config.yaml
n_kv_head: 4
activation: "squared_relu"
norm_place: "pre"
norm_eps: 1e-05
init: "uniform"
init_std_qkv: 0.047
beta1: 0.9
lr_head: 0.00455
schedule: "wsd"
batch_tokens: 32768
doc_mask: true
Each number is 128 + 32 x the weight over its row's rms, rounded and kept within 0 to 255. Layers, rows and columns count from 0. Numbers have three digits each. The size before them is the row's rms in percent of the matrix's.

# q: layer 4 attention query, 256x256, rms 0.0614, rows 180-191, columns 0-255
# k: layer 4 attention key, 256x256, rms 0.062, rows 180-191, columns 0-255
# v: layer 4 attention value, 256x256, rms 0.0513, rows 128-142, columns 0-255
# o: layer 4 attention output (transposed), 256x256, rms 0.0483, rows 128-142, columns 0-255
q180 100:091154124098103091122158101167128094150124133112153152145153070156149081141116185146096111150093072107191153124104081167127124147188092099117074161139109114168129136193157093136126043100143154142107141187139155228111123116115143070129099145095061068126103177103088183092128122122179104111144122097113103110135099159185127122117143137135157159134154137137161086131149146178096113109065188105088135099088138184135076128101190060165116163130126111103116081137137130095125046170146177104104104112150153137069096150058131106121126150103119115144104142146167123147104113176102094148178090156099170206119149109124158111055118173116121148110100112043099098137133152146109068117112163104130063145105108098126135115129160077145164162156168112114179105104092138160095163128132113
k180 098:059072098117132111109162123091120168133145106129152131180104171128112120116174097179100138043158139089109178139121141135114129135118171099133062083089122097123089096135153188145124163192099114151160146143127156086116149145116155139126190129132125149161117113109195175105100116049132094152103106130081107142116090188111222136115127127127080096170137101109100104083087163122114123097161124125138111097172086094094155076106125169097148079193139173124143213149166158145070176119160159100123114139102088120139148103142127112113142149119124107101126119049081132131118117190081109122117151172130131093069113174114106133093144129102136118116109116082136126139077116129130102111126143044142177142178127150228122150149135098131124136120104166098100156180178071060117084180134191
q181 102:137200068141156192051145098119085109099134118084182120127079123117119049130138122074129105166067133107117110111161072128082143124195122161166101161118079085117106136116155145154166027124167182128177091098125107138143096087171166190052105124153130131115146147090134098101126158123068090089121161145122095135105142149082061172117134071139158148139083104125102127077089155122076120079143112164137089179166102110165161167101121093120151160105178099098107096137114118122151125087112125095132122092130081107109155157122126192145084159091139117167141125135150091095113120078178129176159095128129101089103127127164126195097157145153115198133155129119132147160172118071136169090105140065183144125125134087171105123086126089146094076129142161105163116164090113112126137084101138
k181 101:119113136112136098140172147145118176157176119150110173102102164165155178122154143132117078109159101139099049103069117103158148167146107091133144121117165110124080146121147175142120187118083151137121126116145077157214108117188149117132092145122110096084080143167131114075098088138215137143126142119140135129065174174103141111096149162142103104137164117116098103178121112092152152179131133120089173121121118137173124133121120119169149150146101153125128237083065116167095140163135143164146132196110161053073117093131144114082153138092130102128098173195138168124112107168066101105094128137137141104103162088062142101082106130093103122114165138100057097096117104116194094195159036123087135084113151124184100078143158119087138131101137120102126133173138115111110161159072094
q182 106:153137121078101131134116114118158072096159131116053103079061156116120099151124143106144067184064116065129119102173155144085084176097123094145110140137148142148090119110158118057070109152183146094145128095126108118121088053109129160150133115120102133119126114124143108131114116105083160112146104063091089173118134125098043141114144178098113079149114110130123131106108138140107138067128070113105155152111084160056161119157074076111128081147120067181154117160126101119103148127146175132085071084123133115134139113108089136116145113184126114129160085130131115124090149077161098096137148186121138093177094142094112154126151134087175122145110112116129146108114087151168126202122150134072088146171140117152171168170122150203111122148118182095222115109173129239117077089117128
k182 103:100112186114101155171078110125105124141130133151156092134159128120197114148133156145134100096146182184109100182135103047053155157106107162079171174190176135058162174150120150136095108101102177114108140134098103125138126171149083110126101149134059112135189117115092161105188106182165084144139193158112143119137140099143106162153065142150105150099108161197134149161179110112119136199121159087138131145141107162192106125098092111110186130158152173124106163106142161117096115109169118152113161122105134105085137123113177144078074141107120092154114126152086106065200090163070090127141105176170118159121168116182122115123114120152096125131130123086149107147186092152146144131189133108143084161088141125122092120115154126199138106139164179157033123157094163100101139179129118
q183 094:169215136177123159130100092135090145193109097093135126166132115164157158133126122170111114112093116111110149155099151174162148091118176068103082117122129131204151168127153150093104140110115147080137179097099107200098128219132106184119128113168112122131125148077182135158132093134136138155123113102098136099092116152103138164096125144173138099083118195114181135093179133125128139155107142119080083194096119154153111099132208185107096152105106128115185155111109076116174123120100123116069205103147100090076177105133116150108145095151071111066107122144152099112108122159135089119142080095132131120208125130134127138185143164101101180097100131154102135119189134136093071068201178136099143138150110182169089152124102128119100128127107114156099169103113209093113139157167101
k183 095:127114113112164110123191106131148116130138133092157163145145179104130187111154170123103131087130106153141120164080101092141142135146103167082138084049163112085129203134174116107129121164122139191123131091100186075122103129122120132150117115116126123133158073129103138144088128079034084130103091187055090185141134118091107191175126180106118090113097063143110163125025158149089165126123147122153121125068131142113130159153153147134096121134121122155123131164189176161084106132112134162145151126154116104184101093177107126098065132104141102120152090077158075141144167116171185154124152139130147107103100112158058138154053144177159121192164075118109151135109095147075176105089138085130095151181108115095150096141185101117143181124178109094143098124111151132119132094198142
q184 103:165165125137146142134178086121085087153146122109088138134096165121129167134186139162163158142089080147107089093132165140146112128169081126138097152089162140156122135139155155152151175069177164169165131114075084122113169176104107158144138150134121144138056092101103138071082165180182171106095106147183112137146142126088147142148107117147139111191142157167115102182138096143103155159111191144157161181155195106097139107127079075135108143132136147154141042103133137091140164159183120134173142177115091063086164129147180211094197105141115074108114178173168129164135120161141144193043067100088157094122143152097166125138169110096120173126115159144111110094183133161145075123138154113172126129170152100108079089089098097116160180129126106117163094145115114140161099139092111
k184 101:122097210106120093123137114110194111113104155129148150075146145181238180113084161189153125117192134152144167150122118168178074194144043121082126116081121098129131174160117110182119119163144135139134067128142132105110094061092173127129115145155119103134146202153099131168137132160106060154154088063152168125154078145156126102140173097116124136089108105125124162099136120088150103103078147095113098090133140110094139137133154095079116144118046115152151210128115082108074095169121074115124111153118103135136062084136138091117131140085145151126165149169067068093124092115129145114106156157115131101140109121171082161093136139166043102126132135164148107148162157142127184135077107205152106098132129172123129135175123127080096142096113103095105127169126164146110106106130142
q185 095:134117138191097094136125145090085114132118125160129137181195164157129153100177115148069142155142146094127102156130118148084142169090143129102108113157195156076143092169094066101105109145088170126144130171073139149103095141156146098118039103136125032129178150151101144162127112149109139151149118142056114147117147104099105125091130099119153152209163117135183152161103047142127077093043170111093133099145187125099088180139129092112095125146137119121147108141085128137127174197152127112071122207152144143191176130142122145093165101168151126170088140114105120122111103077089101062171120074144185159132117154072141081166167118095102105161171100134160115129126099108095104129093135128112111129138132110193120117166113104117162111099172064125166124167092096155115127195135124
k185 092:109076109127118163133139146173120131114141169115144094043146147094145135171077135171135149079141137104140137139124137099139074096131105123092116144126171125182182134159129177143120137114133107075067111151107154073081140103070062166144098138121093147103136110074147113136125066137131172142175136081125099098196149143108162129159152164113132151106129150142159077122200149107140123112115142150090100114130156106088135090139114117089170142111064091099129083082129113165121129122124176113150122118097083170112114132131088197183134142034168132088115066151059113116135133188192147138065118170117162090089142133151139067172122209031185129108150065155088150153093123135155077076105142143135099093136135101141154093078125109158103152128099143122095141089108165088133155115104187
q186 099:129164119154068179150069153149052133124095130113114154167120128095101127140102122105138116140166084147110077077162115115139113141143069084213109107105144113202133104107104159081072155142117124139127152113126117081167175179078138153147141172106074110148167112107120080130106056135150153103090183168125071133116189192151124129139111112080101137160112118133117127117184190154086142166175098138126099185106086105174102129134132171075141126127138120166076164137090120057149154119117145100160083077178075129104190107124091147151092104139088107130151141142111139124096144090110109153113136129113124137146105054089141054188126114175126180115118060151147185156123141139082123068148149176119144149141168140148075111110217155148132119100158152104111085152155104106151098087168115
k186 097:181152160062124110141114111148186139135072122139150124101164157171159146136099182129122075057160106140115171130140132106125119102112126154116142114139121174116123112142113096137137168057152171091123146147150094113142125066088081121103177118164153126106140144156121147081129179131100063133165136144107093110165124135122170082131175133122156109104175131098126205086184131103092102159108137057108122168116136143228039145162161115139110124060106108152160091100140144159068144158183125114106173150155122101152102131086158146189090160078153133094163115129112098132197166130184122127148152103142118096125101176155110125153103070104177090182127044184122095144172100126101140130126156077160160082102104161108149091151105161089118159132154139124132167177150190111125202120147081
q187 104:160104120081089122141149172212109069119115116204206159071124119188182171136138128173134091138126187212096094171124081112116147118177150059115132150118106158081091126133151124131100125162136122134100100078102085099157070112100120181065088152134145112120191161116138115091118162107133136151123174136091141095160114157111155144081159090135093118130120172154121102136155141131111113146068113162123173107119116142110074181150091133114129096135149117123070133155113138124110107189154138140166132195143119133128123100125134140137158088170135089139149131122149161141125139136108187170138120049117101095132170104084086139101113157071066171154165103126135147102099147117240153089104196129136124102135177072145148199139071147064129144148149125114143134095121084127172177167148116
k187 095:111141119113149153114076142119121178137171106106062176137140213153119132118155079137104165109134122101139126088148120153128170171083093065104125104070105153137150093085126149157117122191125176102151148082100134124172174136115194106134128151111140104178080075161155172165096153179131166147061136192108150147155205146137113172099148129130168153142133085086137113081106150152122086120132116077122083100114151116100211078171143116165108152098148120093120112145171083103157167123129121177099155098100153125165117154131126102101114134109086186142091116110138072210152121140131197110125168136192170132088176080175110105126167139112120152150141104129123115096161156160103092162187053104137170092146143147162112086095142093136098150132135138105123063156163204178141079105163138
q188 094:106156102183084125130146074131168095121074138174170139163087116128150215122142133164146104173126142089182116099185148085150154111100085148097109142077098150105126179149145170101132116126115146104175149132130170110128150081131168159117146092092084138072096093108069135120229112178129122124109076135154183102072101149088173139114153114146142134134095119155119112227146069184107105125157114121114047180183162093157141157148105125108123094133114122120046142110091091136159139052157095129182131139119127151136129170220094170115158144146115181135146083153117118086182129140107161114129081092136109115114157186126075183112087150147151082148079136129139101122111158177101163091140098124199134108175128097126127121113141110148132123150144095113115183137117183102113124153100106
k188 093:098121096066149107110078134078114168129098124079109218108174089105142165142111123129131109080107123125133115131098128115134171182143187118155160129155083166123161120147126095148198158132140129175154150146137073117114120084130119153115141143085133111125110085141156097147118113168151113114160195171119162135143098143158098153144192131114144160123161128121117133122143099207127193132081109153015102113093076149086155082103136122117152115101138172066186192103128169156154140148111144185126121134111163167099037103104105135123158129121079119142070196126138181166109103069092140151102146213092117110157085087068171123119154189117129146205140162121138160105104112112130105122127092075114140138075137130090076112165104133101136096081091172095118120120097109096148072105135142
q189 105:095107139184080165151115095193145085090137156107111100127171104125125093167183102143125119136112149123167134139160094150083170168135090129080144152148140116143126158132145088133089126112107108124070176084158196142158106098102115094148166038130111084123195156128151049078119141068137138115110082089139127133144141108170172185104052069165163060168107139158118131109132129125131147096101170174089086139145130151149136185145160123166096117148077160062118139088125157165127150172102071106119124126140099104118186190151143114097126116064172180139135112173139159085100091096202084146120103126130101136218176139118117096160121156105135175177173176164140121139135122127131092100157148106155102092156075160122123153136073157135171103171133115130157126061128130144174131138155166
k189 100:152123076147132113065123182120107198131108103092104135175087153126085131095115174095087164090143116126079168142116122131161141129119123117116139094129151172101165111145176142135108159134118174162134142105195146160102108160160149150111102197126097138167121084125167184176049126126146172139106148132124102177153165154182111171125102143108142140158100125142157146156107204106066159147140059153101112147137100134092153101120152182158182131133119151190114126165165133207099104124159157140146138099151128075155123096153135127091124174173103130126103125095148126149110170116134158122110108147132154113168110040136117095177147161131134200122056153095100205085116091058138106152193103125134086174147136081194128153111147139121135145127099130098181152211145107112066101064178163
q190 100:116113171060105119129136152139119120096140102107110108190183145201128124124098173127156121103089136113125095085151149134150100074154080141049097134114159159105097132156073091149115160090137107141180141115191095149121039088143127176159202161190059103108126119135074123121182125150139049157169130167148121131098162148089212136166098115076080137116157087139080087091142100143135135101144145137079149160091130173125156100121078117087124113118145095079163173137162151150155070159136154094154078121118116156102130141166135140191096144139140099111155119123177124129128179121173151144149107156139098136117133161174083126122183122105164052150133120129098154143131167166116127079082073102090159151124131164132056120151096138101142156140119125121106129163145140224169160163109184
k190 095:109065066116107166098093181111068113182101098131100143107108105084166093121162084148115118152152120075128138122139150172104152174134142150116174097108107207092200119110116071146090122204131194104126126095109142129115142181124201147119063136075146141171093058159145175160093120079096209145085121170128158144105116166186088112113143161139161150146105122073114147127099146149098116095120080153183101122157123115153140128106123145158189086174135148140092115107149173123145093155137111149080133153111153045172102115115113135132112131127095154158103152099068146153127159146147147139159153130151140132112116126033120090130107126185113163125087178129092143063119136142120114142108099101149195150140143168164132144119143112143130118167058163115100155186092104174077073087087129
q191 105:136143155026111150143107153114096112147133100141132156137167172108115061103150103167199057156117150134096119132162065131133098160141124079169103123126120101125130092124151104107134141150077125107175132095156137146092149149116129150140109094085157096141126137145171129100144138104080126089150200135114176142134124077098168128142107100153140116136157195123141177112112104120139138108168163098094060089125133125163120165080171102131116130129061130120106119224113079138152095133175075148106125122096133070126144090100058151156188178195141152141083104166133115136101134079116076118151174152096109108147119101136142060095067081138105068147138133110099177086136130142156166186103157177122155057152065199160160171154075125116195183117163097151168121146142133151162118136148151
k191 103:126143134139076152153111082112202142072105138163148107112151083086076171134081187126064129176132134176191164133162152110073203102121122125125106174100201048078111128117068098142107119141079095155141182172122113133067112164114132116147155165173105088106131111093067064103150114174120115144123096153161074131163179144104103108073113101096096134126127109178124179131116158153051095187145159069130139135130152170136112126076142059129099151171131131117134150065124119148124178164079124160179124117100181081121107137108107094175097089139145115114125130103133134142148127165120117168138100148117138155116173112125138144204101095082104134088153101140146110197082118143115098117105095108120169137117139118114128091130145096130053165161181210135122109120154119123105150096142168
v128 104:140145128179126142080125147072146094129107150094111069096108118156138085122142148085093164116084112134178143140134150155090148157167053140163165134115098063126065079046150167170181150107152149150172097144107113133141147098123127175126183059142109128099082158110170116146128125108101162077166102142177118155148152102182121113174130133134104116153106135114149176154129119140091095108170118154090131121118104174106138079123139099111095124132110159142198135077147113179154167161114115078147142175180168092129112121110093138113142160085151121128165103084145097111170132089140157180070062109138092124046126024156118073108110171105169116169139118166143076173150126146137069110127145087039113113096070047138134117131078103180138103131114121093092130145135104140141118182108134
o128 104:094103112188126141127135164175146126039142083126094067104114164139101108132114092139121228125153127096054173109135094148103130104135078124111169131118131111135087127142133073115163107140108124157085087096172121164087100116130203146154170142161069141153129192115163155126155117168155091119102163130105149128181171153101116113128141150101085037103091146158133115148126105095117137094144130155136125148078121109080134125041131119131122110121144126225130131132105134156104145179083144146091153124147145117117094147182141118135095088118156110163142066112156182128153165146178159142148096174102204111183171081152157141175087082081129121167118145078116123144072189113127103165123158087116128121089213155130150201147154094169160177103122120087098097085126160137132149147148141
v129 105:140197131113107095107082123109092134091143118147078187135159092146138171111142112064112141139139163155086129165093127154157098162108131128120112156141123134141160161186147170144099175133137152105124147117140089058137136159171132088138117151068128166155145089118126125149152106074143155159110168119152105145122114098150117118118126139095170172085123154167148092099157108103145091112182143172213133090183129112153197108171134110190117191178152132099116132130139116064078172134095144153124097026103096142144151097180188117109071100171100076058073109141122164128175139102058165138186191125136184083161055152108132185109178097179121128142123180126120157135044123082116129146104150141113139124142143113104145075081139129146125198162153111165112118125096156111130138092128137
o129 106:115194101131115145110111056137144091167075177132142103137135111126066142120083124137171116144129115162195067109122219160201152105129132133112114167099129131138115139065148181150103110089114157126176133157107101098165153174131132176098109161106173138092119073118056148161141105115146123102130136181104165171135136112117179174128157146176186166107175125120129076174185192147114057173104137166109106089156110173149117169128092158141175143157142121110061083123099101123148127084154129144133097170117089132123084104082068099115119137171078144113112146150149088130101123109098122180175076135090060142127118154150138092138185191128173098165120124175129083117125084161108036120110137106158110093117124139168099089123124169108105082139129111137086148091108130156165155145069154
v130 099:137126084070172139127120104118162164093159123092158130115121125182145129157095135195116113069153152105120192109121032128146080167117171062103123137136107147142122080089093090095160102091159140130055108101138157169156141082118157130123125102093129115162068132121157083061123163145178124107121074079092105141139161050159089156108123099160199145125183109165179086168149096153095165157101123170119074126117107077100108080118100110113113091181106110132099111099158110126093158210099151161115131108085155179108123124176191139153156145111117185096142147087067178119147162145133115144190142176159166120180093168109138122139146137133149073111151122158148165136167152140158124169109110096119106157111187113146110168141133146177107124161131117120135107093117116152122130191094216
o130 099:180147080130117149163117181092134142146159105133133127136117111089152116128118150058117150112070088125132111053098123103128112155174183139171075208141140080120137129151113142106152128097136159096163102091155131136149115129104121162151083157104201101164092123099166107136129139142141066168119092152122114141088143128100092107113195150184141127105129126087151097136119152152153172163162165152124153101168119141125216147105146133146213152207103138127134192126134092180108196100169174146159103155165149140132088090125054121144118092140085139209122108149087096092111117127126116131093117152187118116153164145187206139120100126157130107117146145112155219111203153091167085089143146148172112094131161096180113086111142142149084134139159097119080109087083149146192160121133171
v131 106:128139063136122157119141148069110150156124135133161131189159149167208173124150103150101053188136129157090144109081162148091160143170126112058133135091102177129129122066108092104182126108138119122124107162084106156179134121166141077122106111171127127095143121105101129103075079127117152140155163121094140093139143119161089161119107122104115078158103151162151032134107108087135166156105127140122090152174130103140113160103130112150129132127126115101131093083112131137128136128116097123048083097051091107129104104135164098055094129143097130093169109179160151141101130116168126110140124098201079182089185084082114183129074135061121100124085098109130160168099136183134110065133177137123138114102165161179148153122138178157177120043134092136100134114141206117074098082185123
o131 105:091038131154095069124093149070181120114131087117112162171164172104127130140098122150122138187144100122167103125184087075085136166147163149156118143094118088127115144152080151089157134095147106093129109141169208131142122072141130121105133131178132154154153200103160094142125110082193146129128101114111143141173134146169057135151138171096134111154148139081083083122119090145133120085168119083170139167157117175075138117095126123096159120125129171108143101095151143127189087146129111116109112125243197107071115103118168133138166074143201148102099151080140105120123127212086097101140093132089100116150147143177105127044087103160120110150159093122157154155151158078135101114116146117087076127102111185090174120111170125146120123150100164080121140182109129160096168131100176
v132 103:156194125131145110140151112114087112122136199147097132108177123209137139131131094116154178149088153171155126181172142103126084110089164143171074118145116121154160133110120170144139195155090137180154136066144100112159117150085081110121089110118156152091114084128141066096092140141143123079129103177224133137163107129120148099087117168203166124107098084114087148097154151107111099100092137107138179109095101203119131102094093136155098107176093096131138108123121176086142096137121169112094133149189137100086109107161089091155081146135108062146172178065190074140152161175153089149156168101109105169126136102140132064187131135112146080144118189123137145127103115128125143119165174110165116118120156160133214108107068092115074180080087168133111116085132125169169129135103125
o132 101:169174118124196197148169134111194096126087124118086143167119122137137131078204126152132161158136088146177115119112095139140166103155158133083156122097132090063097146098109098135094114110133111169088098141120099148124090138176148129140089138055077154118116215152067153068164138145104106091136087135172109144132155072147134149097135161110130139118169168117172103070056134144088148094064117182102135093070108142141154117144146122097098165131101152122120138122107103115115122129054148133098145204045164104148143154128161106145114123146132124068133131129137167106172178115126116071130164135107154159143121137164099089205137183125171128137173115188122096125109122151117102156110129137108165135151094103093126124141026101125141136165169117195209176174155109178130136152109099
v133 096:097199149117094091090166134082114097139156128111113054144074094182191115103092111129159079123117125139116080115139100146144156162156086133158126130114164125158080174198118127158138084123140153125111129096112152142197168099154094190161162157112185097162117087114108152165084197130148127087149155148080147199102111176186148159109173146174074099128093101109130142184115103177112090171156116116169157119114107152120126191158096084140116140142136096081103131089130074124182095092150085114086122093072152146085089072097122130108115139196122090133096149169106111094164127125172090112089129124088057149135057169150143113147134148134131123096168118103158115097085126169113123169162072149179135086107119092176124075122080117112108177088110102167108132149122126140089112111114061
o133 097:163154186163138184069187137117165144137115153138166157146148069129174119123145127123116148128163116113095125169170067126076158063139101168062101066106077107120126185168173147124171130134163123123117143163112171124136133128129153120106122126126139086121109139134133169079157158143146141119130148136155139112091184205112154085188189170127083130146110171149129152123129153103086094164110111085132137148137138134160115105142104104114066106065138229099097100167090103127135073204094083091107109130157190161122112127132168135132134107170069125073143152074170132084109130115146145131111111165089111107066088162148184086104080100068125141183143152169182083124175093169110155145128130135133153117157155116109139088142074131136193117122096159119130118157162200136167081169094086
v134 109:083109145135161157153169113098138164109110122093140125155075144196129132101113114186059066178121094136121077082141148144097121123165171109082131138114138183137140109128112170053114113157123145101122121118089162068162085115162170138070137150138154091086119167100152168159128074133162106081150103160073115155069080114158126110075114131105150122175144118174146109144099109125199138134096164112118145171087099154122137130127170142146112072165116127135152091160160153190163167081161122157050120078081095126132128111136200185078151104118128097187165162151100174110090085088097179135111118104104083133139170112104091150161132152104135125189175138116127113147104113168108071123155133147105151137107198174144130126161104126143056061108125083160092077174133125085139075179139118
o134 108:065147096112127117180091121148124122123167102110132117190135118039172140143126105119143165181112135152079148194167040101109198181159132126168030074085163173152118164072104118085139121140144111167154089140114179107139152154160140111161105111171203134096143155144143133113145176108174175117153102134138154155184145145162054105160137122111098154167153107170130124085125101124105101175182133142117119136113148132207136120126155136141099088097163138194126096177137122109143119165102105095116108099178171138075150098130122108127181111184151127116099173100113162094124088153135114078158190163090120101138106155109098134161098125126110160109164125102152170163103166145130154104129120115080103132073069147160083088116162133078150082133109178180161100115115083153176106124179160
v135 105:139071146090147051144046147157098178163100101154097135147177146112149166161111092087090066116190098139143148078142206154134197140100118114155089118131148186101182109128156108142076167118094090090080123183134118062160182098164117090101137134131217167098201154162115111115095102106142143122126178169106141114152122146081140107166103113146133155107138153176093115149166102118155087142143150125160109158186156087122103163141137147118129174081132176108130098116123086175080201064114137159143101124167090159142132138156110133118107096134117144115104158143143153149078133101161157116170136158114175095125094047146141127095174144123125127114154132132131102183193112121173190162154158149087088129169145099178154047156120106143116146137094110154108145160089112122173130112086152
o135 103:069187085133041082158146103124097100180085108110107105122148089151096137096098077163124093200108179145141149103053119101168155067143070135107102136212146123127123113145091081130128080113074089084147103109121133162128120116091081137130106145140175148122121152107120170182158099074137157146129118149096098130219122125155118183192097153133123180110159158090117081127160194035090087111138117153152117134091115129126172131090144176085152154059122104128090093086138209093187182091139116132122137096129099100118121118104145111081107166122124110091126108096142092132105097138075133126132158090084072111141102137094093158095174090120190099182126142138145123113122096117088096112163147139149065100120108113157109127117158109080115103170144144181091141145144130081139145133112123
v136 101:148134098132128164161123108107111106116147090091118154152168088120168089153129188168124136149100071110122122145142171171121155178181123109181102115103158174117145132123126105107147129100144108075103151160113087108100119148071145154138201154086145159147114129119116189127111097135113123160172107139139120042099192092124144145077170206162104073138110138088142146078126133133130159146079176108130134166114095143169114083125088111162117100190084156081119110117102154093095121090157090129134127130090168143165079138086150090106133116145139107133152173116138166145078162158184169111172134111086066111145168136086092123164151168147154130171160084116080110147114183191115151144091153165132140114094131215110083095106134106115170054035108094147207163091121133094076116166132067
o136 103:137133149140161100096148145092080128119149114194164131153162177145165134185190184197131137151121109113081093199146105179121145160169151162148118167095137163128093137115064140032117163147149117137138178119146106191139104114133140158147142143120095172114193161135172081107122122153171170152069105126149133139186137117135124068135123104108090163161159112166155080111072105126085158111220130095174124112176138174117149125150105078136098127148146064181151080134195135130122029140137134105134139081160131140118084158106141169096173163116171124142117171080181140152153158154100122161149141102143156097107102083104105155114152155061163168096161131121149120154129125138146082141110090162064138113214066139138141120111110134089149145095076140123138159125164139164099153088118133
v137 107:146134128105067180128119172143170150144073090072130119148104090102100113092105158129101091090130087196159178164130210099183110125151134146138160098109125113178124169161151112161096141124119117099135155139137169115130164134084081094153092175100179152098201134112160169180130141137132102151121154086164113105174177122079082122136144110063138147134117075119093111108149122117102055194129129120146160150156114080131087095147110133142130109093088186143063138170129079123179105155152143102158091118168086119123168142112117150123132117092118138127153084131183220135113135107082120133142138100197132162081120127111143131132158132133162112152097159175162107118115073129115149156095076101110114111187159144125081070105181124085188196184123178077111195139144192084144168161114144
o137 106:182157205143141112123113142131121142124130113124114046085111172158126154110148080138216092103134163110118115095139167190155131141137090164109143022123160121119114119176131169098089134163130124129131115173154153140090141161131119161096102106103199160216133124114129156147121063096112132114115142136155136154133101072195146186124063095059110113114102122168132162083151147115140136176125110051062143155128117103094148099171153114121146126144088091125119135157116135140125103136116088123152118120140141169132060143072121122117114101206082077123175100123106060121137056154191143094149143079168114127109104120126099185101112156147110093127099127192117160077098124150080120168184088112139134105144080148090157156155145157086145127115101186197124175187129111109094128107115121
v138 104:098105148132125193133121123133147056108107151174127097120151139091093119128161106143177091199162068119110066143123114102131139162144102104076126124142129176142146121071098082108126197126122102106151149120151150143152079167067115110106118098092114076104126132135108054107095167161122104131091166118132097065179128114113151179105150163180129090136128129150171117155085075210113157097142111084126121099138103121109107113098109130124080087122099057118185131180129197074122187167134108184153156093167119121126090116121111091167151124090104077155171170071162123154130120113190190162078156132062145180187165139168133097142078174136194133149144194121171102163092132111122122084155120088068098191146110130123148132172148092143119149135158168111116086149138164159130112128135130
o138 102:211130097167168122195170176098091133095143114132132092180135154101138105121151133135129183152112095112130135114173149110180116140102165123115150064125144130104141141085121056175115124148124144177183078135032148182139092138100114136148105140115131147136124161125159111062058117137083119141088136099075122044094124116185095134129096107155114144104146154124186116063129170147137118069147151172163173126144191135162081125121092097128121129141179145079143161128124158159066143136078167119115141173110087122151115137101102117139088107133163133079127131163158201128133131098161173127178157090165131163105141104153107119136141103062128161137163168085170100135137122065104153133143166138073139140111044200118131118173162070138101100150124098147200110109147100170131100072103097
v139 096:145131149105183105097115131150158171072114135098174113160128083159096066116155051144142068202140127156158139145123103162155185166145081205196130097140129147166162173118139102148100135077114146121118161169104149067087140179106106106139120126061147127137135102129139118135123064111107092119100139154122156088147121102143103178147109097105140170101139152116080175153151191055106140146127153076079132091062155099196095136124110159138137194127106135110130094147124168146146168120163117110054155166089115164096109097149104110165164146115159086151186117163152121120108119114192122152121183116127119191078182145141108193096117170119197117107125103166083160137172111128165074105136063160125180136129143177134102079104123131095162133130109140158121131138153168151077056133136141
o139 094:119102135119127087162138171133131125045157110113113147191156114111125145133142091124146088125174158107158109146147128176131156143156152126182122085127106129136112159177142129066101138137156153174073161110086160134120119158108067113166132128130066147136157123131119095135094089098138153166132111098159122129090108088176112170165121127117137176122091165148093127109139095138134110063146082066108104056140108143096172099109118170173130119105128181180109105163109223117142069161140100108108213143154108086066124112144069116083115188154107066166135145119152183149144046097144099140090141085097077132125161173150103143073053164110136110153147117116139128111130154083147136128195127147127121110159093174085156162165112086112175137137057159125129160110112155125090143107199220
v140 101:055097081136107148109158132082160137099168100154081059072141138111162115070141111154132173128119080187166095097065143068178115154138118126068131121134123103129138094117105111150147102085116184159124069172111094175144081111086126102167157076158076111127085130107127105119105081173078133103149182084149146066118142127178075108125133129195177142137161138111113155116135094098048144145091148160128159129069148130120115106112173094123097153142109147112123154136086121115093131139105106129133087161146137121114111133107069141096175151068081175136161160101148093151171097102168156094119175132089188103066096138169078149112177170171047159157114074125112156161115163163096090124099146114094117136135114104143134161166124129182197096099134152125067174144114145137167172133138167
o140 100:063107133154136083118176154109135147126182095146088042073112174138116080165163181135128183174155094085101151127123128079115078121166091080122127209124177142090129093151038092117168125104139183177125110167137117166138062099145217186079169137113168101153127141118123085141153140182086148138114105139125143118092134115148129137108123115134100115132066083095100115128111106142157134108106111155192174104133085119093152106138139142098174081186145151145129135143129192170142125150132162117079165137134099087094113166138168094173093152111161129109114135151185116138118100150185112108122126119120138118150068083151125164159076052172091136088092156135144107146119149111121119166146137132117137083139158180119142140124147096204098119149161128093075115168077184163108098186116180
v141 105:121150132099130115168090090113111155134133143145165154125135117174133128157134142076100175161193146081213160105099150122079157124103061144116144129156111178116107099125080056143061157103052141114097178111195115164101109145107104097084137155092167117125214137131093119080117169168142079110096142105129139112128161127074147105129132080171164151167092122067127129124187163118098172130130104135129130129109133117158132174089137087125073086085148130100137124083092087098106125130163106123052142227200149180140197106122164144108066118150170178098133160094170079166122114125135151108100138098049137067107155124138128147168150137134164123136109097148161075101181107138130138096118095118168158188171118115121132161150126101099182106117129116089122118166153128132117145081070151
o141 108:165123101113113136119150099115111123170111131140134151096118104193122100103156150161073121091105099072164138129117128133158160139084144110101100128144120108065100119147079098142124142088120095046110091149117148170173093132038063133154163134101122091129109192087149115132121121057108111104165168068136106076146087088145144145207140167115102210143099135094144121101152147072166145091046158156141120083182139131116168158073173121136098166114037114127164132069161108147121155165145075098103176144119116098113146112189158159172089151126099118082137189153101095100139120112106071131136180064085130099104110090097109152093128137117107127149186121139146165113100139137093092118110112173139104126154147097080069173133165124108106141135054109099088136191128134178130125114085126
v142 101:184113174054208160145122104147113162166086181098116177134170173148149119141133140119118113138106206159132091107144136129119082108109189123142167157131141153151090138186129160095110109118143146128145170080083091178130176116068155167141075129153118105063192108173131108104167136088143146087123152128094205152226067130090161090081107102135185143127117185118108144088068157095120089109085139104119126118101119158177150085134158084165056089085150148142136127127158093078142123149132108191177124125188117091107127140179082082153098117137102105142119130074106076170153174091164120139160085151108153077133123072115100157144113141148117116138159157143184097133133113131117158161109154157176084171122120132164173122112145121082179113193106157128088115115108119115124151126121112
o142 108:187124176087178138102170115128120126157117183123151144104066111166161139110168138151153109156112089190135147117113110102157101109082169097127118175158152099132147152106070131130071143068072123148135123142121132110155131142106099090161151083072091164117151196127083174103092129125168109094129111108129122155199114080130139143108067125155130074075113112167175179128107126067154159092089144130137150117084160090166120131135213141093058198146070117092119140119089127122116174133132157167120148148100124132164182147103152150154174127154120103143100124096091156088100189084130105074127161132109118113143156125130140131082146151186123016145129092149086119144106122092092146127131092171140115160101091091148089136155113083162137096175151119199133152178101073160104184174080085